Part of a small language model's weights: 4 heads of 64, rotary positions.
Each number is 128 + 24 x the weight over the matrix's rms, rounded and kept within 0 to 255. Layers, rows and columns count from 0. Numbers have three digits each.

# layer 5 MLP gate, 704x256, rms 0.295, rows 97-233, columns 32-63
077137143120115120138141146120111087137107106114159113118128120156053076117142119157164155137135
144117097118122094127151105105132128143160085095148103100122149123143133150129135115108087112106
159104133114124155167120139140112115143076122153161137122136168110128111147138113146112133110106
119107127118157151118158086157127130111142132158145091124114184115094127107110139080151172131086
166140103097127144096151144126174131152080141108122131113112067117127121076093145088115134144118
124128121107102167096137154119144149161128157117095094115072142130089111176126136144109137101107
136107114101077071101104122134098142158118170128118084080152123123113154112106091134080135099152
101134159156130095136156115091169064108145112124150126088106126149141107178169137130128150157111
104135138177127110140135148111117159114104153124122139128137117153138125137154125165105119100097
112088127156112169079079165109126117137152139169152137154154149131107127123143124134086121106140
107104139154113137138134162115110147073122096113085162110116128121116111131160098110133105138126
135104120160135101167129114159149107156120119114142079115126113116181130148121146136144113117139
060148079135133122159173086120154091084091098153101137092118113146136098105124122125113132121159
181142089110146135117140105148138106117105102139155148137119124115114098128161129143150139150129
116113105115136108141096118103088086154116159130151093060158138123126142121154125161132132110129
132121134080151131138116135166147166125108153141127101123141151090138148110127097148150101111137
120146097155161109134127160135157143181128143123148133163146105100142093119092111168131141162111
120131122145145047106125129132120122122173146104125116164129150141124116149132156086168118125098
088102169093117106154108143146114091154132127122122123126111113122112108157135126100150117142137
137151129123102116112148081178119131140141130153129111159176093101133141112143132111128114119115
108085140132168118136122191123107162141137150124138136153104095095159120116103129091109110128138
138117130148137140103159099137092150172134150136185096139108141125171097120103137100146148097157
108159118156142130172183138121130145147125143121147123148151112157176129123126110077102131150160
134147117126143139153084083081099140103050139168141119126128130131162110091121145141107126134175
145101145152131124098181118107158147098083082156128167131179143106169143127132109117095119146155
133138115144156153128156144157145161130099117151133160152117161082135084145156180109133080119122
163146142127122115149128118133130129173120143122146144128124131103127145112106122149134132142109
113121141129138140134159098137122141116157157121097151179155173112144144146107191137134131135141
164136144145164146130115068145125135161135159159137154102103112125141145107147121087119091146169
145113144166134185111154083133135084128105160112139139132168101121168125137128123157138108119155
141149135145138164138130150145150161142151123153127105131097112132085153121112139144148094093131
108127096139173120136144112101122126163102102201123073107133089151108121126119124101114132136120
125114128169104133121087136128117142135154119110100171079089143106130146127128128125161135124146
082137125153098143120135086127130157151131140166125141107122128138153101092129130106135095126153
121153149085129147156098159110125126153161114164103124106145107107147139118125105106170131158108
150125173150125164090134123104143146151094126094092136103127105107116157097112095118192102122137
077105129139123115154144091123164081154149083148139115158148111088132161159123143136171112122157
124132112138152116113147110134109092098125136102156166104144133102078131123151151165138121136095
066129114116174151116119156144110147163128139145168110159148120106142140143186144107090163097140
137113145123095127115152126136191130162150111131091088105141146091096165159091112135119149129111
120119150108149113118085122126101155151180078101125175100124135137172143119101128152156106146128
117127140122162102148145131089108138126106099094137136109165116161129109113154118093114138148122
127106116163118195161134104152157141135119079146128118118164122131161141153171085173120114092145
132104099121155105127111133125099112093146142142146107134134129123135120153129133153135106134126
118119111137121142130133110132168136157120146164141123164119099145118167141140153146154117116137
109114156124128118160110113146159187165090149180118141135134088093081122131116127162143167119146
185113127132103112098123087127123072105159131153170140133156131108124095143109100171107117122066
112122101088107127142118118160132166140139143121170121112131113149127139139090117154113143096119
132136168108157130140139104161170130100102136146142113107130146142101081143096097139096105143162
139147126114070132122139129120101118114090103094111114149123114126133096088177183126186128150100
140111127116132187151126125134161108157109103131112126146150113143151101184178159162121152147126
127153113109123110119113124161081140119149127117147086165103107103084124114093148147115114145150
154125125094131127199135099107140126139094128121174085126125139141113084095124119151108126102168
136108124116125160143130143149143113132075162176085151166114120105120132122166168129130118116132
145108133150182160120076160144088107142165159158130131078148142117139110081105089113137097080156
139163114122134109147105089068147160142090131116095135112149121081153117120166122127134115127120
160123109127102108158154106102108108141128144141114110135087119112148140069146110139134134145131
144073127124133139172151111143110159176153124114151151142112132087127117171123123112100147120139
149143087130163095138122157143134100169120141108141127148150114103146142121154147125146168125140
150112169109116108128144144130120143101123140168125122121129114099108091111140158147084081093119
141115158104080117132149105140114114164122146131166122095134092123149119171127112103117114140136
102170117152167139139153135157139123117158125139152091149118100128151127118098126148105162155177
109171099122142135145136130129140128141145074112125133115117166096141175123124114163144074137128
098153114113123133150139092153117124098109128137168101120072145176125106097125132120173136150095
152111152122106149128126108091118141136111152174119176051138134134120087147108159105096081157129
138135121077123100115115109118096115129079164132112132125137146146131081151125145130145105148109
118091119138164164149151119161123121128107102110120091088134141096134168130120142122125139138117
123152118069104172168142102193121112119153136105094127145118130095156129139103124132081096105146
112168101109118147099114107131139122108141099142164144095135116140115164114152145111114086174106
131124106095076117131123108129094126099135100135135104130137127134073133095140114071105142176141
153091163126088121127154158143122141163107124145128136170150138147111143126115157155149124113130
123095136145155130095103077152094145085106127116183118131114157108104136116134046120103140202150
096127174065106130142091098134164171128141105136136203158137127087143076131147101131139112149088
141117158137114107137129112142093137114132126102139100148115122101085153160190143148150112154126
084123125103072120111106139119123140161074143082155141128087132129131136106142150113129137123080
133125143154129128142153161150088140121122138186119149118124109139134136095142149122122110143156
099093183060153121135131148096116105101128103158124095143139118102158163154144131156134157161128
148100157091175081130151149102144111106115132111141150110114129147109132116108124152107168115133
116140152109098148093114154130093158106134129129140094136107177065106152126125157135124120157147
147145166127129129109136156131104090130128118121108135123145137127153140150162108139121153181152
126121125081103149141191154145139105115142107167178066158148124152135145117099109106159161118142
145160131147101109160102144102172087116097127109129155119157194136163136146103108144141118104105
150153125126174109121149143126104121109106109163167094121151110140119127126120124093153141107154
124173084138093082149144150142172159123176143118162117092137134137156133115120103114153140128165
137165138179093145142162128110131168181100101116133134146156137151129168093108126092118134170102
102128099131132140136120128126136133134051139120148097065115148158098158183114139213143126126167
108121186137108117080120116154114134108083152157160099112149110085103118121129145124105128129113
126122112133150094128174189118098164157116153164137099125110156072107155101170132129102103151093
105140142102129127157172111136126120118144129141103128133192154163169112132143099157132152148163
147082122127129106122158108136145130102124138114173146122131097118136163120155110140135106145151
117124082166123147163091115177122095131165133092096111156122156133122131123106155123108124156130
069121140157141122146147071134117150138106116102164134097138122094116131113172124128088139139158
101100149103142109096127109086087113161144119075171132152162143116137124147124124103148119139129
145110092137111165112082121127155134105115099135135145086136111119078098089097195154104221154163
156107113151180112115135125124122117152080088119174112122107143096126150127098140094164143085096
112107158165129121143133142142102134138138118159083148104146117160123128116128147147048123109131
100079157118125116100148121133127125153110133101188127130123127130118152113145116126150120117121
163143134122106131134144114134092139101164113127081130120117098164138106121144153126127173125107
132127130075166127140134129138140095148169154106125158141127093166097136080148109135116126087146
072137135108109095180113144126126094137116132127125112168132174122080123160153130157145097109138
174121098140141141136129144137122124106156128164162152122119127091119125113149163131077114172096
118147123131110112123107100123139101127131133122089140075128107119144134142122128130166112126126
153120165168145126143126155133118138170142145140123120099124105133141142113133134176092140135120
147112173093150107141111129112145109123136178108120121126109159116126140125124139104135113140093
099123101102129127137120100124117093151094164108097108084126085113091130163134088160136143128157
139059101137175147134141149148150120125134148143090099136112113119143157192149171118077113102133
130144113091148089125109120127123064104147146124126134139120145115092120136181078136123166137192
147134127111108119114109120132100121145149128163094105142080112132157130125160135151175134139120
110135139141097146165174126077129083097086153152106099142122118098149133153132163123150128129105
111126103136150144171119164132118191170138150109097144156097174126084095160123086166089120166147
143130104135118119144123140116147149172128150137138137129118193134126127121153124176117106188123
150152164158162116159080140129142089223125141107129133113139105176081081113151192061106154188188
079149150089167118169160116128128130132115164126148152126132121171121112143150101150107161108046
182104160120111139137114182176124113134148130111157115129133121120075107108133148125105183115126
151147101110101070126142142177144130150137097079144138109162104091126121119116098162173132145134
129137155100126151112101138122123112159161143156124152125157143126146102146140123137110112130116
121123140121150109097114155126153112100128093118147160095132084151167127143160146152121103119179
134101137146093127154114132170164129129114138150097155107126134085133107100159119133183097098125
158143129100130080162144118138153109106122107116146118143137104178117139113130141117163128176146
146166144116138118144135159113137126113141127084099098108128134170170144124163107132087133141141
127093119125171106106148107095125090130172144086136113090142124149093113142146150087099132132107
123126145096162125140145138140155115142146162135106124143128171126121139147111133156145128127125
131128111155105089196091121141134139085177138145142113128140128105144112135131115120139166110089
123096081099126135149136157153123129114192099121128135114141113125163156135131142120123100160154
121112130108178154134163145135137115096149107146166115159127119157144126126107130108127083106082
113086089141136143112112154149090123104116102117151178152148122163157117105142152149162134081138
184143096133135119133180121150107168108128179123128130118121097147137103114127099113148139140134
136112143168101108162135138114141112124131138146093083149122133131167158090132137132145144173156
141125117109131151139157124150144168111116106139121145118052156104102110149140174111131112134157
156130136144098167111119121131113157134115130166133109099131106118118107110124117126116142132145
149146144122153100151128126137142098131147135142152144142123109137112094120117089131129126133132
171135142158098149153103179136150118123121125090130131148143106101086148113151128129130132105150
157148171156124124185152116123133151113141111145146123135147098090086097095130123094125172119119
145104104103149081134105125131165149159150183145160172130130141155161145127106142145150165096141
118130151153116109106154120143161169099124141107152113143130103078108073142115177086108132139132
182119093114074117142120113115113151113140104154132134129111141111110124133167118102158096159090
115117114138147138076110130112115102106175132121137117140138084108131100166165135121156116127157
# layer 5 MLP up, 704x256, rms 0.302, rows 97-233, columns 32-63
135109111135144109136115150100099054138124120135129130170108125150103075125146124128123126141171
111203122124143122096150162105082143124098137155161139116125141105092158143106134104125141149157
163110129144132126158131070153124113150134133056181134131087126131167119118149118180119119124071
093121099115149131088162115140125111163114125145124129136127149133142139154081094177153120149102
098115126105156125113157142110078114152194121154111110134173142088154116191145118098116139120106
111167142118155183142157158071087169119117099135201107117085128150099198150117108114142117137089
131132119143150121142106086137133133151168151115097116103113134149125085116151118147159144136145
112149104130171144104099120067205131165089156134130099130162100120126133123122131132187163091095
146140152105165071128110135115125135132109136141105154124111127123105143132136136135063138047113
102099129138102146128089146132116148147173097157131098098145147107157177137139121148105136105149
126136135117113130103118145134117180160140143120128095132136173100178144099127127095106094115134
118122119098082079133109121115206136142096115119113093121108116117121114144126131125122117165119
121122163117117106160139082095122128133143118138150117135126118155146121082112122165062146153137
106108131141131101092102141113102090193137121104127095123135145143122131085119158133090146094124
170125122134093132109107137169134126095117104117156183159132129150140133118138141103134106129075
126135144109166137109108093164154152141094129151090141085117138111122151136118066148175080126122
100103116145116146165106102140114144117129109133082103129108150162105145110090112119127129124156
109153182125133097092109129115161115133138151140129122130104114138162155086151125122114078122118
134150143172126124132116124129128130126154123151147130144101137162141150102154134108116141122107
147097132120087162110099126143054129122124133139130122115121144181119154076136140136139127120168
147076109194147149149150143126163135150100109137157107090120110117124159114125097106132129125122
125147105095105136122121099148138122100128136085102107154142141146143161115147111157129107148104
128087125098127127147144123147144137125136119123156104101146107143156095093100157095075166127073
103120169119137137132182113093144127133155100166171142119111108091142081150106100140091132174121
114147131111098094101165123145111124096136100113141110112115154122131101094119138129118111118158
117159122110107122106113156127103127119150141119110089139165135175164146129075146132107150130104
128095112176122112156107106155133143071131140142135145107145115145147116123131142056119143121150
125109124136125080142114132112139118159151155112103149147114136120146145138122119108097093126124
138140126148130188115112153161128121114138144135119108126064122119136100144134111166137104121088
148162118147118121128146144092105139106095108121103112144125153136101133146117141122109120123163
119134142178101148095119107141092113147127105142119160134125117117123166108109182138125089139144
122166135096086090166107090132163143072113135124115129140083121111125145123124085125112142133105
143163106153140161129182144157086139135165119110129104141169116195085073113095164149126169133140
067121127109118090149087122115116118129137112121110139100107143166131139092132151093101139120114
153157122129127110155151142149128115091132190148132124175124139114177125122117070131150123139113
146118141095145104112109117101127147109154147123125130128109160138137068122117152096136109124215
101131158175136102140092106142151126115084077137180092111147150082134089122120145147126115147116
134114133146142123153110164102149169133167141131148146167172107120147153132098122125127144114127
148072088085108119130115182110144167139138112126141114172154130067134112155141107115129175103172
108095143129141176097096095145161141129137116149143156129126127149112123150142127129135111082130
134087099135081136131121129081096158164151092101147147093137099147120132078078148141121100128131
131103149096135136112107145141165143160148059159121107130135128159144188112132172119132130180141
096147139124132106124156132147125095149102090127162122135161126111222143162079094165091137116136
087146158147125136179073105148162108153086119104126162083089153133162125131118129118130149148122
127118108137101115081164122119123134115158108112134105162152122097146094113118106144129157153098
103115118147085115093127111132128188144125166114085088081109139172139081153117178122148119137190
142128106162108139068117105132182139100124105112113129069106146129162119133107168133107138118102
120152119135128147141130111118154112108124119127135125124144132121126124161119128106111110153103
152153146110124098160144157126118116149155115148159170169088131173153125115130131089154113122163
108135152123156124134108119105142122135150127126132156110134155113110137148103135086110125109130
143140123139120112105123120106096153143190113144107121119135134106126120116142118101124097140131
134052160103115157112086083128126121123127142122121196147072111112144147124162138106119101151076
111133158070170139170125128090111088122114120129142116096112125135120098127125130154089115158144
159142126130133174053185124147108142082128098120141160135138103122092141155132170172104100098105
082077172148135132149140134139152125099101136161147131075128151143156144092161140154178140126111
160149110140118122122143079157162139154154107159109130163113131106114194172085101103101154123129
123152118125162132104137178128132119159133144153174115132172141150074117084134131109134128186145
168090108171114103143154164089113108166124156132110160130121145126137095153079154098048129101114
104109121114162147124121121122136139137107164147134155100079101115180170115140148154123119099122
158157113118152137130148128134144126115120160097096150134148146133090109085175113108125139137074
158113159143156141096138186122117111107116120145127115150144124159098149137166096113174129114120
096132147157103131141128135138138117106131116142158162112113131136139134111127178155099125114163
131103122114130154139129122139118127121143119143128137153116076113104106068122139107150142113159
156137124101132164132126156122143145134140130120091113166101116109175125141123126111108138132141
128076152140092152119173146142146139117105105135137170132139170146080132145145167105143133156140
115141118121117113125103104140136138116147140159117122087142165138130116117112155106122194158108
153111102094121156182133128097154150150126113157115151147131118115151108119129143124087154153130
134141136111153173119164131149109096119130118149114152122126111128173160139081109131103165110119
128093126109133112152173129135091127151139143133105144159151170149090130148148142091116134109133
116122197133142104109167131135134193126124143157099076084154140122125102118150171105115107106142
130128115146107099137141122131109133141142119150132161152160172126145113150117097140140120166118
119075066123138134136120138143099147127147132144155140167103130150135155132128118111099172151099
169120131131093137093112148118172158131123098146144148134153159127174108070161111155131136108081
111118168118143155125094099132049127091065107187148064130134137125133099136169091086114135131140
107079146100124124106113103156150130150154146103130150132139140133129169143151140145133078153120
118116100090138171119138167117133135159120119086119115131127171084154122210107134116106140106170
109162133121115105103135106176133124139145081117125159118112138116117108128094152184119089093181
097124140146106127112141155170125103134111145145114109135155156135105096108098085123096120159131
133102129162157133161158132096125109129120123112100151126147131129086140154136141099128147115094
120121108111141135124107130090143146134098115085118103109110129157169138101157136129134174137144
150149129171127128175102146101113160147093153130102127098119148091121136130142116120106138112135
132108110132161112115136168055102123139073116128140128127120137118117129137126101080105089137127
103098132111142183114147085118137101090185128122126123110096147135135132156138120144135105180117
103099135119124143160126115149133134150136117156141141109114158161151143110137155125098164074139
107117134147126157111146154128146161151145107117164134164133150115114153080105122121155166097106
110117187072143146102154109092123085102173151155132110157122139099131117116110113121166140116097
162114145113128087097112124136138151156079129137150130140171135112113148160133128125133109152124
155144115125170154139132142127101177131178144156128144110147137151090100148087161097085134153136
128128106131125171123112160141113142179167109088132154108105108115050113115098121137131135110123
145149147102192157101121121161144091139106144109144136112131142159171153180145082138194154090134
076140148130135110184139120158110151126141120134137156146160109117139108095134144100142147085144
129132136085137155112126089118105152146152138149131127164068105118126070134138172094161099130156
144150105160152139073169146133114129148108114140135156136124136144158119089139155126147130116126
129106134115119126121141109121130093137115156187167133157130132125099138169125100118121060126067
112133149074108127130150089144119172113132110163112124150089155144133137120110149127062111126113
134102136098085186098154101127149154092153102142138129125100110122123087130110117071111124108138
135158109104165142113136158137112108100144129189124143124095133117148147121103140099169132070105
151134136151154140100132132135114121117157165137114143131115112077133129064114117101089093118143
112122124134179149122080155115163182109085152144168138115132138175157160152164170186113126105113
138145151139110128113122087142142118125084149149141125171139083127147135170136146150142126096145
098131104101105128106110110154125136117135125194127148132097132113080133147098165096082144149137
107147127095120165110116127117133113132066108089148108150127082115120139145119153128142148128139
108087100137148145129122105136141171145120108126114154113129101146135108129143115096151125103119
075159144132135145150150131120079106136100105138085143098092132155132139137123110122111097133146
152151131132147177155121125115137153138100140142111120099109116139116116177107082146130122120116
137142142111106168143119147118119093156139133141113153130139102166133141140092122129114146158140
121154189108156116132157138100129156124155131125135119155075129148113137132101114144148126140137
155111134103118089116126112115139135126116127165114131209132142111151159144143131090116148111111
113115120127145108147112148142075143123185119075107126119133140142147118194106119097132137152103
138137135103110116135155137135121179112118104106130100139128137132148115113142168132068144137127
097141131128100104106147067134191177125111119093157174123106128106122174093116139155100074090133
103189136105151058141066091120068123174083066151163175182133077073137151087188167101159120165098
148101109114106116116118137145147150109109138164105127128084143109104082080116120063108107121069
124120105125129146089139075100133154123100128148110133144119144083164119093124119137138079132154
102126148128135100130099062162110110176141123153103156126157094137089070155147130123149102087137
139133120161076122095150135154134151099109086149134105151116109093094173109110146144136154118148
132125140143134179159144136096075134117137123145115173130133118132089071090096150107124136114110
149117121141135154106160119131121128100079125114109143117069106134133146151174106122145125132146
142152124139125096111170122083125142157121076126111125135130190085096124155105118099117093135134
172139178124114095155094135122096148135154114134096085103108169127122135155124104130127148134118
122145132100135117127161127130102066132132164115159142104108116128152154072150119149117144150115
161122087072161169166164137144152104132149138124116150100157114137124100116103133132157152158155
082131172097162129116091115141117160108132156114168096137146120118142098150139123134152103084148
132166138139118099165163154093111170109170105148147115095123145127137145155139147159120082106136
149095120104147158129088086139184099134113149151107136127111134201144119109126127150118138147105
147094132127086163141131124090146137135127129100144139156131115110073115120159114147140124107180
101114128116144131125109159092084088158141118126136165116156110115100161070130132090137123126154
146137120116128144154139133140149128120110125125112140156135134156127151128132135139146130135135
123141144126158136100161090119145126146119117096120107108157147167101124162165121172104115128080
173121115112118156170152139124157169106131144122117139150129092100088140124111134095119100134125
114089155133145153106112147153104156129139113074114171129128107118117103155103153116127176137072
130140138162083121133137116136140166138104143138094107166105155109149159150140110122128131084072
094126156099141141088137121105105150087106121163132128149173091121105122136193099148143128121122
100102189152116117159145133123121110129120141180132185131112103142147116160114133078155122097167
113114148108084130139125096115140125162098151103147158132146193128115114093175127133105144166105
161121125071139144120133128161180106133138156118136132099116136106133140115107117112116156133152
092100100141119123142123138150181106105161141139166087137158099099112146106106153159165128092128
# layer 5 MLP down (transposed), 704x256, rms 0.276, rows 97-233, columns 32-63
150136099075098157105144121118137153120130112159117107083137129156090108119120132176099118152121
138128096133145136122103114162122126151125139149100122118119117119115165119133133140108105178139
166132129086113157141143094159109163141064136133149119133131125154133093082126126156123106128127
121135127150142119175129123106111155110126139131142120097093125190124150126149093110136133093119
121137163119131115128134144115171183134158078134156133128178131103184155126136161157108132162165
131137117090149122126101111136137135138130168143098117100146123160135076074156154127158179144115
148082143162115152117138100113144096153146091143143133188110140149124141142122135110156138088165
171129123122139166154109117116121184071106130090155162132140161097135112159178113145111135160139
147138115101109116096122094122115140088135158114136076153156090131075119183105153102145148135101
128132101131144145163121129079152155143115126152119121180113154154058118116128108148132137129105
106129106120114149108116148121145151153122131125121128175155119125125147138119092146142165135088
134166106098168144099118116139126164144118135123103136132118159150166108148115151103126120121088
144128136131118102118146137142123118161104130120119125167116146092143092075149106114144127118100
144177131118136134126144099101144107092150108096089192102133150166134162128123140122149143122118
110082112160098103124140104154137141151181161117138123131131130115129105111109146111137106092123
132175108131109147165103076112130141139078119124114142114090114141122124098132134142132146134157
150138109119114123136139097130192172151145153107103158152107170104106172107148127156087143125080
128142149097136138148114119147125130162128108118108090089144145133106117103095097182148171098137
129091089139138131151105099099132110100111119124152130111145158102116144091053129157128096074106
131130150129092113122143149102157073124181139118125121105118084128135137133177164137130096107161
142121145156128114072124133112129135106138157140105150178094133121159118149108087098126107120122
155149145102130164163134137112141104151144089145083112104126160109127102094139174153122140133213
106120134127118139145133108171113141113112169098148127149152123109126113108144143143170126136112
140157155138094143099134092122105083101149159065092127171131154120150138144112148098163110121108
134137087128149098153076104161109143125128128082106171091141127130118120096136142129109093120081
138126117118137153090127124132151139115116167128123140136084140130158160122159162065127113113152
138135097105165134090138154154113169132110119129109150117157134098131160138108133126091144106106
146132149146112135128133119188100135140155124134095148150142135115153122085139129141120169128140
094128127140166143138116125127155155153128099124168138117147100098162116141173141121136087078109
137078114126171089114085150128172171161121172110103114132112141109121161096137110059187123147132
118129139142082129164154107161123136093160132142130145129171146165144158121137120086146173158102
139116157116148122173149160128170153140090124115121080184156130167139116170137115107144156087097
109103135098075153157175120072151135110123147156140135125165164119100137139163148110122115121099
140169126112108125139120136173127153120127146133097138142095135119149109112100157141142139144134
149120141132101116148150152063125097090088098121137138103102114090115137143139092115128130105133
128118098120141151132129108132171128097096095109115112122128094167117097123100105128129111135086
141146105139144121112117075121121169093138082127169118153177151140164141136123096127178131139125
087152159129092083102118103165119102126154137091122129160145101137173125138135132108106142128110
123155117112097135135137104142095095122119130166139120205121143148135149111112109120102150134119
113159132114140139127148130121123143163166111137144119141111122125150120100114137118072153118120
112117094087135193147148111121135117173150170157129151149127065174108107107102168149109119147214
145138147143084159128134127119143134142151155144111150132153125159108130112110147150156120109148
104122143102139116112090134150143114172118123095131090132126160149150134145119099096124158159128
129158137139115103145129168132073120141151149126134126114101113115152116139116114136152073111145
115159159133112145112101114075119151061146156124140133132078090128114126147062102120123101106121
122160147105120141116119070115097087129179150112121116152121125110162125117132102127161169114105
135118169144154111122130130132122118133139081153177113144107143136123132138190144111116146131134
175091172114133155085113155142143116107151105138131173178145132109106116132130095142148129095136
125151131107110160103138091089095140127122134102106120101120172078134115152145128129108107130120
125132127132143137139091131114116169096166152128139138108112113115095108151115125155110089169111
126100151118160122136125112116129156126135059105166155119126095151134153105137186145116106085149
117117112111138140107122160160110171123117125166114115122126170157097105125109089116086147109122
127147142129126105138127111089127133144154093106133092127134097183139118116168136102145153111157
144144102090121090181086117109084174142113161132131100132144134118130108106130139091105116142107
125124138160143163162149136126115164128115109099145130146132127101130144185128088103154127136120
130108115145141102136116149116094116134132105124143172104139091069102137137135084136129165142157
117110155162135116086104129113137199108129132123156102132136133128132132126090127139104132134088
115131084132118139149135155122053135129136113105099163151109165067128117173113127144126171089146
081104099124110149100116119121126083178064127070104120116126162066162140090121144151099157119124
110099073138123132123128120101123167099118096081116124138073137146142161092088143097190119138112
112124160112097115142103112137119122147133102098153151104149135143124140107122151128111124120150
123119111136119111139146139144110150110113092114142122084150115091126159176108161164121120115122
184143128131123134150121118113136139139113110147109137080144181129175114120136106133088120146132
129153136143132111081091112134104096120156112094092148106190118146164091105100131137108087118126
138118137090177138080110137119109140139174138130110113094085144111140123144118197117142148095139
104138162116138149179126123164168103082076136119109158133122142092131154138121126154104105119111
101114115133126112134078131135096088143154153115113127127115091130101133113135029115129174159112
123142114115128161146133109175173143097132154113126135123087089123122120111123157130105143124159
078115151144125106131111161128108103125116145149126127154177170157141120150155102143136141120137
158113133113143103123098110145074151131133098078146162158127123111128108118143155172142118112186
132148150137143122140129141087137124111139122110113117096131141093148131112104145133140095151167
112119120124121164133150116130138147100152117106089165135129128164153125134140181171131117079121
118147118160141128132116127100118100127107161120163144119103127117116151176134095139134144114135
169125115129174145181172141137131129101123125078147147124157155124134154147135136125125120146149
128154140127148155133159152119140113123134113154149134122107140126155091127108108144120164126137
166148139157161136139126119154160146127103117152104116159158123135155141132112126155106159133111
151106143132145133166182090092120130178129123175163111120179142104111127141145130082135102185117
149110102129115189119158161126143118189085166108142081152141140130159125122154146135133123099095
154125126151134162140147115136123092140106166112122117111158120066114145095088090158146083118107
158103143139114136131149089109137088085137141143122151100145136101122112129128115144119120132095
120111132130074113142161116119126135122113141112135124134142108161141148143072186124132135135120
094139117153124150122145084122153127143074101102136108145077112130138146134087133131121116117144
104147078117135139088135109103094108124178084093149147168101166101159158158125168171140137133126
144137149130123072138146112115125161147129147141116129151117084078128131160117090135133140154141
148167147087143123146104105108112117103089135144107144114084132104150134145128123131112147141129
078098114194102106130088111100134120109125144108084129125142099109099114121102126120143114121137
133119100076134120152104140188105127163132104140125123131155151152088126150131116120128124105176
115133107128118148143175168150129103109128143109137173118109154144108139138143060091103126131116
114159112165118148187082133161105140117124128088149105092175118142152109140104118125130117120142
133121134134113113126089107135119130112116128121163139126148130141116136166083106133112103097143
118151140136114163114141109140153134173115100163132153133115103137119118135129116114169149157139
126047119123144104119192104119100145114123174148140134082134117125091086127178150128176129135090
122106125100171122103137150135171135099129150134128113156110134103122155136097106091162110139154
120110126140101103122079153144142128108138128161140136130141164101136098146142139124102159134110
116139112148103120117151180143119102142151124123131121096161134104115165137142122125131124118109
140139140087110119116120147145101114144135106093121156128125123126134159133112139147110142121139
114151141121153131132140103103132107141138101099176125175146106143143127088101134096154163124122
181141133112154098106157105178126121149152127134122121136146124122116108090161143097131080113144
120093102124112131106158138146137087117136147121125118150115116110088155127127117159118125156167
157171134137110100170117122135080129078151068163105167125086125123102136131145128134117129135148
126134135076117125132158142094128136100141116120140117142079116185099104139087135118142122118132
114148145141119129104136131140159101137081148143106130129111121140116088164157095124150152134117
152146112103120119138196076107098144149167144145095092114163130157143149132154095112135144112125
140136106140160094137134143179125100160132096104106100093148119113145089122107122103123119149192
111148120110126096156151127098177109127155137135094103149104097100147178081123150103097129140147
155174106123122091123115104112170135172085134141118111132133095090154105113127105132114122163101
136105125124119146176143099109156092135136156103123103105119151129139107122118124070082108155107
165155149133138146076136113153115140109165178146093130144128136138076112153140100108167116149186
104098157103097111140120095137150100140125145129114127090103122114133140113098159110165157132129
116099144131091140128119094148104106111100081137124143142088087173111110116159118131141131127138
112120113131111107087128123139135111149133140131093113125159163131129084116141114133138100096143
125122132119123074125120119122134121146180147116169151115141116103127154124133105141130109127121
126100136133096121138124117140177139109119093141094163136131150129104128148173148128092128149164
135168139148084144112079120131144156092134161126111107121162110139106148131091094028107091136152
131138139130131137140128177128124093178157141100098076154145171083143111116163103153147103146151
129152121152124089129152120161090142128161106133124115109120088111104126114103110126117104079121
132138123136089097152129118138119142133127064156153118137144103145119132132115158141119109085135
125108112107119154111142119087139129128133141104128120129127110130108132121150111097118067123178
139135170090144159080134122088134139119107134124116161154129149143127108106167161104104096103137
104166123136110174115099136131123112129102130117127138164159137116114129134143096153122108115137
146145072146121174087134150135121112150142144123108121129118165158155191119118107162173135170129
115092079142115121160127119113134122124156158126131150175158183148174141170089111146138133138137
144152144121124106159176152130141099179125088123117108150142174136185144133141124177062152144126
124120102152089133065135128096157167130134149126137108137160123112113124113112131121134120093166
185155097092092138107143099102105154122142159176130143105140129132119154112140121127083094133120
142133172109145084155164128104140092115102139161126133085122146115121134141125072106118132147111
177119126102088105154051186118166158136151118121126131118121099127160161132140130141089152151134
139140134132114094114080092110146175146118088148113146138157113136133109136142139146171114108167
119150116135147143142089124169080112127185165142137128152111146152118110119109150101175083121098
148099127101092137139147096116120125090161142141146151133112134096095179104122103097116105124150
131152115150118105107136134116141127147141128114152101142129112094108106141140085121145128134187
151108156118126114118129182150131138092127118120143115110150132108105101130126099171147122122177
139134131151113148199141095137121141127150152087133125078113133131174142103115108118092131153110
139114139137112143136128097119099151126116113089164114138076152128137098115175100157140127139157
163120115116121122133110142167125115080162141135091094128120132134166119147138140145121114131164
118145158162099154167112139138120196152137131117100107167132098098118158117119066126149106145135
162159141093133112122098135103156120109169136092101112108156104132126113130121117181108164164153